Each number is 500 + 25 x the weight over its row's rms, rounded and kept within 0 to 999. Layers, rows and columns count from 0. Numbers have three digits each. The size before them is the row's rms in percent of the matrix's.

# layer 3 attention key, 128x128, rms 0.156, rows 49-63, columns 0-127
113:497501513487486518482507497497506476557474456485530504490453515513464488524494452496496483520556528541473518457459512499449449479484511529514511508517487503478547503551474482500495518483483545497483472506452521504469462532504518519533476516551513502495509535477482518503474485478513466492541460517484468507519522496533520517500528498520495545492487489493507474470543460507516491533519
083:523443517486480488493485507461520476495481489546486490498528492539453448477501511491546482501477510469535520486492499527516507476512543474491537524507488502480505543460539510507531522485525494484484532507540506475506468540499525481481526509521509518492477522459510477490460505513542509493472521543468515460517463519519506496522548479487510465525483546501499487493451478454451490516517
126:492494482533470497484543523499505520552526497491506519494474486467506534540524522499481479456490473447484524486475508553521506496493460468506462479479558485519472493468472468467509484508463491471514502482511459522492515554534464513494516498487485485508453499521481516445481483505458517463510464501487450504537489491510509533469507504533563483497517515510489500519489498535511477518508
093:484488528468503507493449480523483474503559490513452489492525502526511491456526483488542492522501514484447463495456504521474541488471526518466487527495489483473532483490544467544488479530482526519495464496483503528482508517514515530490524503514498502499479519484511438490492517517492514496487495498538507506444478476492484483493446504479506451472450504504523514550511531492455464512536
102:542503518512479451496487498468508474467555509510487535508529543483499455481522485541500522482481493449533511551503517509498494506501499495488506452503509482492508501504491507502515500502512502495566492546570532494495506537461476521525518520514467489500511512506468481478471521489504485521508522505541482443510501504509540446479494499500529536499453485518523527559512495489487487496558
117:480524559478462520460510516543504524501514438498520502475483571471494479502487527496515535510491493475487467541501473488485500507491517520505482463510504519477499462495511512509517531549470553522513472483448493478487446501521492511511493513468518517504493475536495485537502483485506509537500515487484488539519497498521504518524495486488497481483568555527456479499510503501514481539447
100:469485523496480529480525519478456540534498489503498514512487500480508452497526517444508520501494528461475506505514556515513523494489495547513477492479492457484463508490490523518507506496478497461460511455475477496480501483514535519491469493473499441511503456441500538505544508489479514430524475497488459475550547497489499473453493472508499507488479519520515479485525527506475478490480
097:473461495476523527484492458466550479495518509522517495511527502469508479472492472501474501516507509534432506497509503516459505468541488511538532496473514476511546460510485487499494527507513508496505511487510487511507520497497503463482501488494544447494509453518508439497504494529518462459541514504510503502472447491479525491471540507481435464501489522489544450476482460480519493468494
101:494498522474505498501488514482502456492508483494508463530469495454528495532506513505498498499485519504503490507499477481474527492521486478469464532537477536487477449503519551498543512493567479533522502522519491509539453462469489470527504490482491525514530513519473424514519513490542538494548518493497517503498521504526519499463541504453483484517522472497515455508497475506461551500458
104:523531500505479472496520497488480490484496498463534516499511525547493524503518512505500475530505466507501534480445485518484466545514519461506486468530456511530524521502509500472506526507446544527512519493475506517509464474480517540509467462489513511488473472506467540520485512510528501553525507493493538485515466518554500506481503475538501504507504472472514435492530567488524479518453
121:514466494502519445484485496523523499492518523517498489485471465510501476490487503469515472523459503424510498464534465496499537444515486468466511542500501505465510455545512489503495452518511499477496490505467512486520478471513497492499495496537552457507500526524485443511476522461505494435491494479497501521481504483494483501511506521497504493553539496497520489526440503518542463514472
099:497488508567474513553510497506511496515536453514499511494562489511524499507489478515479498485503497507472504508478467477501491527506513524484516457501476528520450516505517490531461502512521516455516505498520476483511527447500512507514450493498486560491490490503493569555487481513517492513486522543517467496534480486523512513510550536539545466476484542504516512512483456498536518490509
101:484565508523502505490513563473498529511464499521491460495515515529508520534510497531505551556522484517451492506470466515483467485538493492501531507502552541469497543486536474477483497471481549493500494480466516521504506472498556483530451501525515478496508538510480462480519495509469483511497512492514465540486506519497507525505452503501467494462491499501471514475548483494515521528502
113:483503518527502495500525513450498506547522433493489536483514572499458499529506497507490497481523526526513527549443530509518476452457526479519518499489496489509481508445494522495489518483492450484505495537511506511488513515494491518457495501506479553520435518515501481426506504487505500528490478502475517492492498504520492491515492466516486503512480541536493496456533504480478504536472
109:457519512464479532493504560473488524520510484486533494519495481464535448488521492508491516458477508498485519551495525511507498529459510540489474504520537468498490533499486514465469513504491483523521494504484516452514521510490506559487480465500451519507486474482513513479507501493470484481520504530472523503485454517470532509472495481500459461490472515509506472493508485493406445495492
# layer 3 attention query, 128x128, rms 0.155, rows 50-63, columns 0-127
096:453476505508463473520434520509493475546522509498535493486493483509493510496475501486468499481541526510529474496477513464468468513494511495464497493515471559509495493535580528501531494503498515530510473478542548533535456480504530461505515537530434535505482509529546497509496479488480497533510535513505516504493535506499513510492500534504487481493484532490495545485493466491523508496518
096:517538479472494479506528488499505490503499511491478524476494535499475460512530504484495509489456490530513480515497508531561530485504488483482549504479515485503467474502485445520509466528494465505465507540476491486490490494510547534558507492454496499485463515508478504506516533478495445479411503475503509479507452535447513491505497476545481507503498475501470525494529525465462522508501
095:531485518545540482528495506493504500449494513475506486506524515494522449493448469485517468533515549493489498509503523538477520517530435529531508478517511509460497497412490514489543508487520503493515499505503464513495533531462449501480481458466509498475498513480462504513520487508518512528492508517520500492504515496525511509465457512460535496499543526466494478513497537488457528513488
104:500492499535498464509517478478487498456523497454504518511510499457497506489525528472516476465479512543509464504511537501516595496497505492506469487495535519432472512471532521513523501464516491510552481488522465487509505493483481502524522505505504487496512484516502424511501522547524516488545508515519489484445499487507547514485492519496477473455504466472473520509500525480504496495550
112:480523460472511500504502461506493505469468486492469496529520482471525485506523488470498478462497495513527522480467490512525515489492442548483482461508483477531510495541495525517516489482520480515492510474499465446494518521532481491530551472480480471472517504481467518474495474565510514495501492482521479473527469527505468545546516463540517540508506523554486497497493470487503540458544
110:500481519484487470487475546479511458488535465509476485511471470506529464464531458474548498484468511471521476496474547544500521495511497518488500540530533509490477473545489516518479477498502490505478501493528504494501501489514527472504496530495515481465507469503493515462491515480481510515512492499496530422483549517458521474506493503552517500515495530523512472552427493491470518498454
106:487480542521459494492563525420494453507564471508493525502465495503504521505483492462496489469503513530470522506492507559507510502526497504502478486538522441510512554487478476500516491501473464558484495500502497472457498524498486521544480484474488492517502463473486484488502520522503527448479519505517497511496508499508493502503469525490512548488464496481502523499499502530510459553512
105:493497485526483502530488512509485527493492540505456470484473479519517508507528505567474492488497455503476544536542468488466528519494535500458518484449471482530523531490482499503487502447507447478486544521466514459524509486542489489523516517478437528454515484502511539488480508499527482485525494472478521493500497509537512464518514549472494480535506470518526522485514516495489509479476
091:513498488519552491549524495532506493507519511515469520481513511486548483501480528457481457464481494508467489488476470477511468500488499500515463523469484522486503480515456533538510485490547494530444555526470482513468513504482480512534517504524467521476477510474531494501458469515475528502544501577478489503519480485502453475497520519537530466511496510493501514534505520518528516478524
102:471496528492486521486519504488501496514499533489511507533510470492529507491508485536475508508497453491479502506502473508483524503531494486445479457498531492529479450454512479463509492487460462505448456512493527558520528521529477486492511515486509519520469492499557549497500491475529452474468546458481475518494474511491469504495509514461524509502552500527505530421480483499490507496494
095:486541505461470549449569485508514516482495525466448489496497534436505502523497524486495503518456496522507489515511520520531511483487515470482509541479511493493494522518535511508498489472518505484531534508514498467498506503525491536527513512514489542478508529489530466531497489506482538487483505467509515476481515521503502499469463470528548549514494506481487528531556491462563510462508
108:517484500466525502457498523516530533447500537530510488555480494497558480475470446516532485510502474503471512509498553543499503460525509544486540491535511541484508493482482484530506502511478512512508492526451488515474515473494508504558525488503519478542526523489478491496545509507484462510455515470514501518475515518509524498537511548502486499502473475532515443489519485520504506463498
097:511481487510512483478471516519500476518482521497487521464480510512516454506501512526508543511533538489505524554509508502473494532535533511497505571525558534484483466500523495487520479504493522517518441494489446479491493472479514510534479488446493524499487474533485518497484520478486501500472463512543463482496483564504508508541470490493524500442472535480506486523487481503452496534508
107:523533542496489493519530554513500505498502484511502483506465493529439501463489495495466493511502535475447490532470498493493498508507503540451493482504526507500505508549470496469481471508481505493477574516523456503506516493511517444447512500529502492493521541491481518480494489496482499501489496530522512443513529488491510468526516495483509494483463550498515471554445542459509474483516
# layer 3 attention value, 128x128, rms 0.169, rows 0-39, columns 0-127
099:509483467493530535457452484487500512509510473511487513503476477478542462511521526459469499509485528507491522443496480483503525493529533513485509502558528473525514472507486490482479502461529518534504485527442530497488495508497512487505529472508531470517533521498509549566458527515532462492459501469524460521547519470493498510477482497516502489467464526474501502478514472517491505531538
089:516489516504517474484507534524509488504539508499539542521542468503509509501533482469537501484494533458520493495478515509527516478532484504533472512507511494460442506503475534505476539564505496522494496536511481475459490528513505487467497509462495506515483514489512516500505502492499531478485516489493524476468554490509503519522495493500468470536447536498493499432441467467455455514463
085:517516491474500515488501493525488485490554510518523541482499493472456557528459555530487483513486535512482528523487487489452473500530501502522493513450510540520504515497481494511483520504495541509475477461502509451490509468530462500492464540518500525485526514466508483471506488478513504559544506527544474500486473494534538496518524485506454474517502525464493484505515484467480548535471
096:516458483491468516513498539541525548501537482495518474501508528441458483538518509500475473476492550468524474496508519488511521526540508481558518476519526466518513489446473505550514530526511492490554495478495510503496504532508491509503572503509476508499502549486484511492499562471513533491511530509515488458462505482507507507503470477488472489506474529473501515472466493499472499508499
079:428520470514484513501457534493546494490553499525493482470499514472459517490518532530474515496500506522510469516471525479495474547482454516472468509509476504511523510503463480459540489555482511492503445473502488481570489511452463461515510486499482492477510502484489486479516493538500481476470483495519552540497503524518519473496488491484520515506497507505530515511544484519493504546491
092:489513467483489501518493500498476498506515486496486499495482503486485528524492492503533500519455545479548495487493474475503523458514474496476496490536495463495486462466476498515537530500431479475494528504497497515483514556447497508457496493553517491526502505555451491478479484479513470530534482507494473514474492484432475537523528496484484465536547497534469551510495489500508507465527
098:507537483477492477474462478511534515463469508512521462475437494488494499513509462473462496576504468500480499474511460481490520487505515457495511497479543520493514509497502489449501422520510548493490511496531493521530518503482499514487496498470471476533511503481504470482489509526485480504501514500472490508510477486507520495468471528480511502488504448516538491588512455496503541515513
094:503550513508516480504512518479493465469471476539490477489519574523455552480510480471484538467502465527432494532490539491503465504478520514541482491494448490526474483515511528493496508495506505482537529519548497510500495512533512493491513505488488520455473506540521493459473457487483514479469488518507507492500525525500481498518483571485522498484515489480493456463505502482466512472506
086:479514467496487510454479465472446484484465532463511500461516490511501484531488467510516494451531483502471504474425469528533508475513483506501468498496466483511529483445528465524487534540495499494463531478542482478490502517466504507467493511522470507521513540501475482496478502480466488506492541461525514520483451484467481514503539500431504485532499503510486502507469477475509491498507
089:516548549497491483503537534505475489476506536539552449526500514568503516437480529517516521491525494505481470512481504497477505545513534481517482489517503518500507485493495523488479519579530498448522485553491472523492465490514503499482509506504531558505511492520507521487518493481480496495520513505497518483543508493516469544501472533460494483515486511511520457508507521539484466474511
079:500504552504462510522499530533494518551515489471510514512520496530529516512520459497498477481461472527491506496491491505467523502479514492501504466481546532485535465502506529519511507451532454478480503488528524419503472520514508483512481511470527520520521488520483502530583466530482466476501511452492501467476493507519525506525509477480509497512499533517512500471486540559532496486496
108:538501505472543488483486519471512436478477527468491523466498501523490501548493528512471498506483496526496484458455494517535468471507479493499453499481443556540529508522483510556502511447518503488473527526501498510482484477474512529478530505556496521514494479503545464460536484511481441518498536496488528496484522549497481485492488482504493480521479495499533515492523474506497519501486
094:457479498557499472488472505458501529533503505525473499436466464562462499482549514510500506510495495554492522444457462508473513516521495488519498531495508444513471523513500492517498529541503526546498530517477521492504482469523502488477500475496482512553488451487516516514498461507501522464473480540496466491514522483534489501505502536506489491503512519514510502522517476498491544534506
099:466448552500553503491492519493512477552503485478501495502511531488507456499530545507504473506500471549517476508475515479485486495480490499522507487518474533538525515476497512490506506550539489432487531504509475484536487507438498572518524508536478532509489521473455453493526492516517497494475563477502513510464512509500490508495471499499524471475498485476504527486493533506483511492466
091:538480505519507524491532515476518526480492529502479515484487497510502481466506520492501508531457492504538532492505516539470493516499514508490470457464510513524508491554489487507485464473464539466480474481501526520451556498498518499522494481473477514473528475535502517508493484530523441500558516486498478521525501558486509453485511450525453521488473462527519519542520508512543507530476
086:528499486496504554501493496527455507473471493505450535501454491533525532510476512502448523542507523539479543514515498503435508534480482479538512504493485527517508537514523464474514517505466526507544506523463483482505521479534495519491478483495500507513506496501529519515472502531503492540532500536473439502523490521508515467464555507438540477480507507507525490467518482485507496492513
091:487519476463503514493482493475495503510440468486501489491499539490495501534481514462479474467519505515455522481488443524501518469475495475518514541515486527454526493485553479524480480491503451493496472502509557523460476465494488540508511481543476488521502476512508458502504484492505511493469515471501488518488526537481491489522496481555502453456497521497536474480559465502504523517548
095:504497508495541503484530520513504485496523518540513480519497463486472471519487474490488496523503458502517479515528479511526524551559496469475485509490480535522479566555500518549493522502497509519482509531526508523503523454492470545491463536458516499448493527480497510470488538488521525514500493451492480508483453520512451489503513484518479499505464535504508501490504443483520520553499
093:570532433527491488515494520500554490541465516519496490547500478424500521490456494474518482489504480492514464504480477552505436525512526484471532464469476476479492466497484512503463489494478503535482525523489475492460492474462518532516506494507540514509515478516495461514464503485488501496507501494474474515451524521492493479484473492502474518495485472521509511548501512502508501493474
077:524532512486509548491531488509482454467418536487481517530516471536492441491484508474518489547534512535493475502509486534520521495487485515489496511511452483515500557490510507499530510514478529526496510491518474506487506460482500505476491460488512529534503478470511501498549491507504506495509496481465476492484495490514512503515574478530475471509478468472522431528520523517508518479465
092:466485514448503472482496479481507504491514495479477471534461501545497482530527528499535481503467505550479503498499496506538528505510456498496496478491504531494489488471507477488463499479501527484488505476466502492472498539459517526515499517551506505571551475520487500498535491483470485460523458477510455489562516490480507495488488475500458437491532507494494454542478472522503473488476
089:503472487478499515458531498442522521485520467465444522487530492512472486514483513522432501501456511465521510481500495518485522537512440465505513512534475488487531509469494497480483467471440503484520490475491516482466512546481526497502460482521498499480532481478509527520509568482524489507506485510487520528514472544491490489478525457522491506482467492505498476514504517482536528541536
090:455464475529518480461516506513517486511494527499481505508464513474485516517514517519488515511505493528495458484492488554450478542492486521524506513460479520535530469461502520468527481546534515508470491468458475499502484467514479502515485490508434492497490521449532497481506474506462491461468511489481488496481504480520514472501474533554494463540496541454521530502519454529480520522497
093:497511531494500543455519497539498499482522494495485499490509504468560522482501522499519540501525468498486493526532538495497473499492508461469447555518529503483498476460444516524437525499483488456509503506468543513479465523468496449514508505520502516499493541495502494517505480439541515471483525502500474521497509537474479512494558474496518531493451522532484494483492526486490480515493
080:483504511533524524494492497507542545504511507550510515510513528578494546511469522535514478469482505518502468488478479481498489480502490479530482492464463529550506533490526496501495482508488496533485470453481484450440525508520515480492502495548467504514480506439527491515526497493510453476481505510458529490499508521474530522447527473467508463484505531501496502515503540505525517526502
095:506494499427470523512491477492556519486520495512514483484475487486540504531421503530533483520528493449495491489545496471505493508516493452506472498507489495533490511502497498531472502478498420505485460478491524537479529523510517477492562483505494476507496496493480520513507507527511547506507520515471572511515529504524489534517480517520474467522513481500484488485512484531474481534519
093:516490515466496470499495549542492479475522544543469469506487517518515474505552529467490543535505519565504504520516495486470530492515533508490491488489522499470514491454504556523522470522551459478512475457491473491511513482470475534502471520488490506476464513491504461492522480478517471485488491451484491545506496518512498508487495524489534466539498487491481526498484568522497479495531
088:485505542482464474502529535527504571453530499511488435529493469501520506481486541501440502513460507464530492475495506489503510500504486461486513483493510473458433558469496551513481498489514508506499498491517468508517469514545528466516474453478503500493497526514505502496503512501499512464531533529487511489511521499494518517494506490480460494513524504506529528471488504552464466532520
089:495500479461523485505497464475496501535489470492522496503496525524490498503509513550495518467482526545476523510483456516529476523492491502529477516498504525489492456537510492562513488484558527564474502498526490487487494463481547509494533455524534497496500503493492520500527477489504455492477533519553510486486505495493460506551532505489490495491462538475538482556478554486499483463482
091:493509458543509504501488521472507480449481467522527531487470482423508510491494498527541485504523508445498555474482478494487479518498457484480510482555493510446499498523482472537496532483468484460554438504437536496492509516503531507495524501520492496490516498531485499531481498509507538466484499503531520503478530511517494499525504502504521487504522495480509560459508480526493485493492
103:503511505511493492514528483517465516486482464484488520510487493484447508515499491525504515521493510471497470512535499523519508551481511546485433490519489463521494473495497478492532500509488466523503512497497484524514474506490507492510490484474534505475530493474501518543527528517495428506496510557497520485486430487523471442462533512499513520502484452548499475509498502480493463473583
100:508509519506531554500478477516513473448491523471497442511503491592493493460495528500484508467498523486480477479527536526479487491476516515486533508493500532514510526512497539503443496455539507522503482532503492515465499529511490529499435467512497516501513467529516511516510490497522478487494469492508490477512496571461538508488501498527479508457498473477491497483521457478486496544503
107:516457498486489543505504492504517537508481554490523499495485479540481508506482503504482523500493518521447539479557503469509536558507500534494466505482530526495477522531468517516511513507494482464517493521526541503506518495527504500506487487497478504465457490467511513500514500498482473469552498478482490498567495558482548459443527514499471484461513457478529491521493492460496523530492
086:465500497538487484558507489496480491471520482529501529458496512472504552497509492511500494525469482483509515485528434484518531496498548509507470545495527529512515468524494509500486505524496525459485512517515489526512510469501472490468438542474497462499443452481476520495498554515482509513487513499482513512464481471543496481536530494503518520522481499477470481491485454506501549553502
096:535453511466516496468503492523491448483515506471534503534502527493524496480487513489533523507511496509530524487537492520540477466517520460487548503527511509494489427448493486495477487491501472490465505505490509426457488490486482507514467520495484509516530521478476519525504444424521492507480518476542466493495499514467513507514502485550506475502514474503509526495443494520511512516494
094:479488491487486475507470505487508506477508499463468490493503496487483492498539509500539535474530473481554486461493483513462484553504472486471537494510490489493508438503502519495519481502459518510482482492496506556517541477486498490594499520507470519577510480484471464520496501554532503478478480483460503510487471488490461496503516514482489499490500516562479531515488495520482536519508
085:451505483480517488495460450513504527469508518463493502496481514492523473504482501458477512521531508465518567493502506489509493495526474434475507495503504479499537548463467475509451496510499480511512506510482504502484467558471515495461516451481490489500508495460514490552474528520528519488523508445487495503505473487497554526499506491556506502485516488522499485460492496520463449492534
082:498458504500513534523495512476495481498529531500458536514453499512508462511518510501542479496502524506461501515499516512472523529481449546474540458561540494540468497583472504498468525512486519473505483514483511448541522500509499521563487518501497468490477492518462494472518483489514518511470487508501528523527506478488476523508511538480494481502504521516503523547474530505508515535489
087:497513504490496444482501446577510443486442482487485536500493489506502487527475484541496536488483524504459504537520487531518531508482537477479499508493478502477525479524505483496531469488510482499471493535464517527523471502481471506509515514519540502519509470468483499532484523531459473474471479522493471488494576511487478481539507536501483485485508493486505458486518488508460476466474
099:529481447441526505458439481545489501511518542484516504480500463540536459482477519521502500523489500497469512477535460492509515531539487498465516508509511545491503504479514495488511485485545526541469473528516517502502484463504515525472520481486508475487536524508516526546472513534513495470494518476504512507537445512501519502511492516561510455473472481495491521518470469522485508533510
# layer 3 attention output (transposed), 128x128, rms 0.101, rows 0-39, columns 0-127
100:493472500513504522574508542533510494501519546494479464533505488460484484491494477553514503467475504517504530526525544491481487456520516548485517483503503484424540488511505511500513478518498504490509477490550519514532481508478491502512504500494524499473506494499467504510518458492483523541503524514536553507463530492490480501502516517529468506548497509512478530454426494474483506479518
085:496515468493504506500533526488488497508486518529476494521501532493520482524484495527476500468514508570456480510490515498486505473473496480470467552487511571550515514504497513499498477454477515505498489494490520493514524523492439484548523498523515564505528522515467495507452486499505453520497466504508499537512459482519501507485503535506528470483514480497537491507563551474491521493552
090:525489487523533500465518488492489485493448454505467502497557482499490516509529484517515547487523486518486532522518514509510509533470484487500501500510520489515453502516478519435479468454463474520514495528477481536525486460496514480474471447488487498481500519503495502533486508554483489506477497496502495486527514482485523480493541516488501468457530517493529410502535526552527526523489
099:524509488517505439528495487523494491453464498503495507529472511550535501482498476531506504490496520524500530480468478476554465432454509480467486522538478539531490498447543498488489499484472477526447495518492488497521503486453489468514517466487518515520487484542473534477497509486512490510517476485525509514485474492500536495473525505522519494521509532559507485539517478488537518526533
083:455499523482483505508502519518495475452498471479486521495510463485519531467451513467563460475503465484516502481495493533478491462510531489501462476530523483452501474479507553515503544473516437517458552537482516529506494538485524524495463478493468477478508488571522477505485489505517520536512513493486509475528512476506490522503474522510528495482510493499494490481496528502450479491482
099:504497497511474501520463463481513519497510522503494494489485522501506528499489516513454481507527465461529537499488457529499493494475477470485475518509488488492500504552526462493475480476523518530496527516523532517456516440506508486562504514476487524486500507437476470531532483521461503536514491465511448505461503518530518490464480490506527508563491469543467480524496479503554512506531
090:500504516486495523492428484535505494520501511459513480484535480531480506539503513467508487505461469475504472499490453560555504547480479552509505529523455466510486449482536483516520511471514506519502508519482500500468495538514476462498512482491521503449485511562522495470482494518543456502506473464535484501479486482555499485511482492514508521486533521468500496509488505460510495496511
091:514505456491489498497511519459480555506486515508491549477484479532528476460518497513527462514477495486509466511436451475472531531525526481461468482502498555492469550506466491481511515517507510510492521491487492505527533527513518551482493524489504506510491524480521514485491530520557466499505515516497491513528456470467531469528508461468483487497503458511557504505540507519487508520473
095:494472507544510515500500540485579531481514519553471523474524498491507479465469509488507483453512510511521519535511525524491484519538490524556538522560505499506521506526504528463531495488534519527473489520512526496435474496485496479501489448472496494474497489480515518504542487523480512478514492516494493484480542483491509528534429495544487489498498511479462515498526498503528467488492
095:503481483513473514474466450453504481531486548505491512478499520516500449474511454505492504532509467519460462514472465491539531499495514505490481552519512517506509527453512480519525485500476484517514520450486487492490554502494492499534490509454496498518498518505535486480484517520544477488509507529508480519523491532527508498520470464520498538466483459500534475525514527428444505523481
082:519492519513556526492502469459542485501484500527497469525516515473496494474515526512460511546494528491525520530491526502525475482497489477523532537502485485536501492458486457504512513495498492548549451519509501531479507500496511503539513510529510505528471470488499481438476498503474537494497487546476525526529436524520506482474531481458498503527476513495504480499468559494488490544545
095:490504472490506498508521501522483535483455488518476497510511488511484455487517496445524530487513462506520441484488510488457512523492454500510509538505505535512519536532536499493532499466519476547500502472501521459548499514541535511474484464493501450460492544493444522485502453507495521480494468478507507490492496468491478500451505485521507508471501460484454501477524485460454536499516
096:493510512510481551531483482512454492447469502466452504465466517482537485476457497470477529530473496490500457533507501503490486499531521501462529480497523489497477496507457516506497466510484486489464473516504509545543432513501529473529538529518479502470518512486470498511495511503486486511511537468522501518500499507515535511557493540510479492457478459493456504499533538482461537489509
086:534535495484492523494498493540508498520520510468537484482493484521511514511499489494495465502510502505459484436506512517430469511500520523507513554522486501417495480549519509511526513487551518534547469513557492485520505475554500490464477489504482477488524492507518520445483475461502483468484523500499561457502499502519490533530519488496495514487468521511494513515509473490491480471492
078:432492484476493529520517528497456465509514481471509501535508510498480481511515519496555512481499521487513467499467483482499490540447490473487491529480484459471504497470533448489481494498475505487497519460492493477543462483470505461479483540513515476509447516465527462525536467504492524509446511502453478509493503506484460512503519506503463477501520490450472494488531521506460537472484
083:495489539504476476479505483531490486497481541498489489521511498505446472499505518527511518506520502516476460498488504451527529550499526444433463516497528483494474470485515497502466455500542517475458461503519465519473475500488519503463476543486504490471525480480474486531452521469501516511469488493496531530495508480497529445503528510532471465496498450484470511514521492526475497505455
091:503523450498523505521504474561462541494500497553496536490473473517520490466484507493511515494522518492464479458470492477469480501523507535514515486521517499533434526521509512495511539495504497486544522511512488504504529491538467507485476493491534509446482545481509493476502491508510511471495510488513526499493464476483474496521546474536485526531551473491484538512470444488524549458519
096:502517465490478494486520483473503504493529475520514506489520488525461507494510475450484489467567451516467526502537499505489474511431472484541508495489535503537513562519505462507496489500508488519465496501474504529494506522497502462466539462518494540471527507524481532491508501509496431481493547520500497515540493495511520530512498540506529443507511460498528507486485516487504482552492
088:441543527488489480491488479541483494487538504504484504518474487490488500487543498493490512449499465501513534474536481517530535531460497520536484516491511450470497483451493481494511496520511521454501522499504493472497535519502451479525523519499540478518512504464484547475541459520485501500517510448473524537485464471526500519462492487545514475531468498514489519473496549506503535485468
088:503510527508494513453480429483527510525502527511514513487502515563488513517528464470468525504464487518496480497507488476474468528471467449539478482494543482513473479526504504531461478455493507447528485499551505463467499522492444516495506499481503499489474496509505504499510496457474503453489550499492533492525544485495511516479452486515517491474492472466466513496480485471494509530529
095:520468502500496481489441464544484443488465545510487496486523462537508513495517492516464498512511464495515490487503501520482506505520509530486502519493471523520491474522531452482495460445463493562513457478498543524501514458513455491504511504479502494514521488505463438518516472516473532507499526482495486520494488500537455524495468518500519535481489518488506490537518496470486544473551
095:501505502492469483552503500521471513468545534496519498476473481474516513473482541544551501430510528499488501471475548461464497489493547510534546495480463483490484552515520482479491559534477524524483503518490513523467439498506481511503469497477459484509505509494502515536490483505497517507513505498521471495504499484491488498497548495494459487519544504466473538495524444512495485497484
084:502492499470490534483465539515476545498458534502525496448515475485494460537461470461521493469544480480473515503500504486475489515493476475510511497491489436510444479481506546457497521460470514494509534493510507476529478537479456516498499480544513498501508509496498536488479499514504494493507485494487518483520492499532476506562544502505556543479460492517460517472513517495476470477522
089:495526494491535480554516464472475537511493535489487501582503524494474502489491503502480481496497522514506494491457503521496461472515462500495494503491515447483522493491517459496517522524504490545489544449492534494491526514524509528500498470429508472550502467460510451505512470501498519483514501520509528529494496481491517491533475502527487480523530529492504491466564454523491526519524
076:464514517486528516493504507483504466466497531443467535456494514485536478490529489473528499502561476477512524463532501498485490503506518466485513530503473493543488479464524526492473503450466494502503462524538524487508482512551504533509454547506473480569503492490478518473458534477509516492509513486508504502445504503472516480503513484517503533487472499526481467516528483488481472448508
095:464519449468496469494498483509520510490500481490521506507507508528480448495494472527464512500477552463504496479503512543494529458493469469543491510474492507543524526498528536545507551502460498488456493522512517523500461504497479494524440526491509537516501511506518512503524548494504538554503496528562496524501489499481515507510497439526495498519484546499541511491468490455502504500508
092:503477532506508498535443478495503493518523563488531466505474510503471513501478481508529453532547456507510452499516533497500506481476498490478512484468462502479487467526505456513526510491524475479461525522484491523461497554497551508486488473514573467522495485505500500522485488490488511503485501558488514481517503446503481496534515520503495544473493499535516491468477484490479467456480
086:529478500483487486582477483481524466491517532482490531504486512497462473532461504513506505528511523534491504521491527495521513432495512467527495503495444484514540486450484510532523505488480516522484497517490473517489483562492480446525485566505492517521482444517503521504481514533514512536512492493531487500542504504513497483462500514476500481484460532470520488494522490444493513473496
089:472491493509474486493499480489495522470502515522470505518538513522531465502524483473463571521509470493510459480521498489507508532509482485473554509512514528527487519469465507491481486506493463514519487504440535511514485499561503467479529487498533478527488501465506523492519507506487517469480472507427503459527504492525505509448478442524503519500537477531478479508478464503507537497549
095:501503482453484535498526511477446497523492502509499473506484505506487497475461530545425529508501506495523506470502461507503533484493501486457493520489532491507496542489462531518493491464559476500457526508501515531484521504510495483524429527480469517527444528482505482492482489511488465540496490451493515535489487494486479509487503481530488505528495500548508501520484477497516557548534
091:471515491461498492470515470462540528486504509516534511500489488489547523492527534510485537487481494510518549548445501496494499464498487464475500487504493513511510538531532484473497516534511478466464527522435517512495488515490499490520502475495495475483491488503515562499463524494463532508472475483459469488496535509552518487513488521506492469531536503512454514507498450477497498548444
090:497472497498506496531546540476474478471459528520513520541478501499476494557526496516518471503511526531482488542489494486464475468471514492503474483487518489474528480517482493504534508488480503466543495484565488481486536490517514525508508499539508495485493458484475456482512511512482500434508566477504513508501521495477462501511504460475470510527437498510554497469498502525487493492451
083:509524532568535495517491480505539493490483476514513529483537520528447495545487506499486471567504523519529471502468447510466471479461490451514531548505520494547511481465514486504485466478512469499458519472489544474497487500452531507488491493516517516529496472507467473463513496490493532490450524492495504526508494487522499502489450500467522514502522496477507537507537513510498511493491
091:498531485483526551493522510487515483486469438484561495463496528502528491514484523461504500509487480479477501526502516528469501508529478488482526504522535445541500555525503511476556514507471511492474518502481503491518487511482517479475504463503502514502499560531521468503486507541512488527467470514506468477513545513516484503463531545470545505447522507517544496538499518485513524476508
090:502517500523527511534507486546494535527510554516508470495492514485501513516508488541496506484528510541445504502497504507476521506507492554503539477450485477502496526543528493462522471458502533493527480470469512501502499481503484506495522493507511445450492473509494458469470490561497508504456492547501497493479462522502482540492513540523510518548494525503480491472478476542557509492531
091:480527492443472537514506473561459472489484475507544519501461503480531494492503490469519482480484465486512501496549491520507482467496486511511515486507472428494513500501527488505482513515554518460463524519546514514479480482518485478483515475495537472465474474459472476502523514511453469498495508485467465522536520487515492495498472480536563509537463482505476487466505502502531502491502
090:529490493504485476497488441485479487516482499493475480540500482489494547529488504529487505486508530551481449477472506516518459496496482488485525498467521504472503442493520515501516541503533501499499497496495511514500525493525488468559500547488494506510478483528527463510486438497471520478510501497521450542474507540536490498521490519515451465532492493516504507504562525529513536479566
077:510491541498506505526493555551503495507500508464518521497499521484500495479481491522447488511493513458547475515504569510451465485520558495490513527471528479450541493497530518527487470506495512501482501512531468537476472506471540487469456490507508525468523467511493467507516495507485475504495535514489505519510525509496515517551458462463499542511475473466461506502508490470463481519496
089:535518490514499495501486555491499490476532479535476502492505449492470489527513467479469486527473474524498489544516479479452488484529509514519482436524498477564508543488508521503507502516520504466528535454490502462488518438540477511491499491458505527471494457501534527472489502532490522492496516522514518500494500467552487517480498463495549500495515510531495515504462518461477528536510
095:480474500477512500510518490529503513470515488530521464536487492458452495531518487496486571510505500530465449488534523494485547491528453505496574524482510502478511468497495484528521495481543485522494536493464526455530482476498454467486495492488520515459492499481474474479498490525494464510487503502519468484488490495498496563519495511526518518519484499502534516496444477511537494473548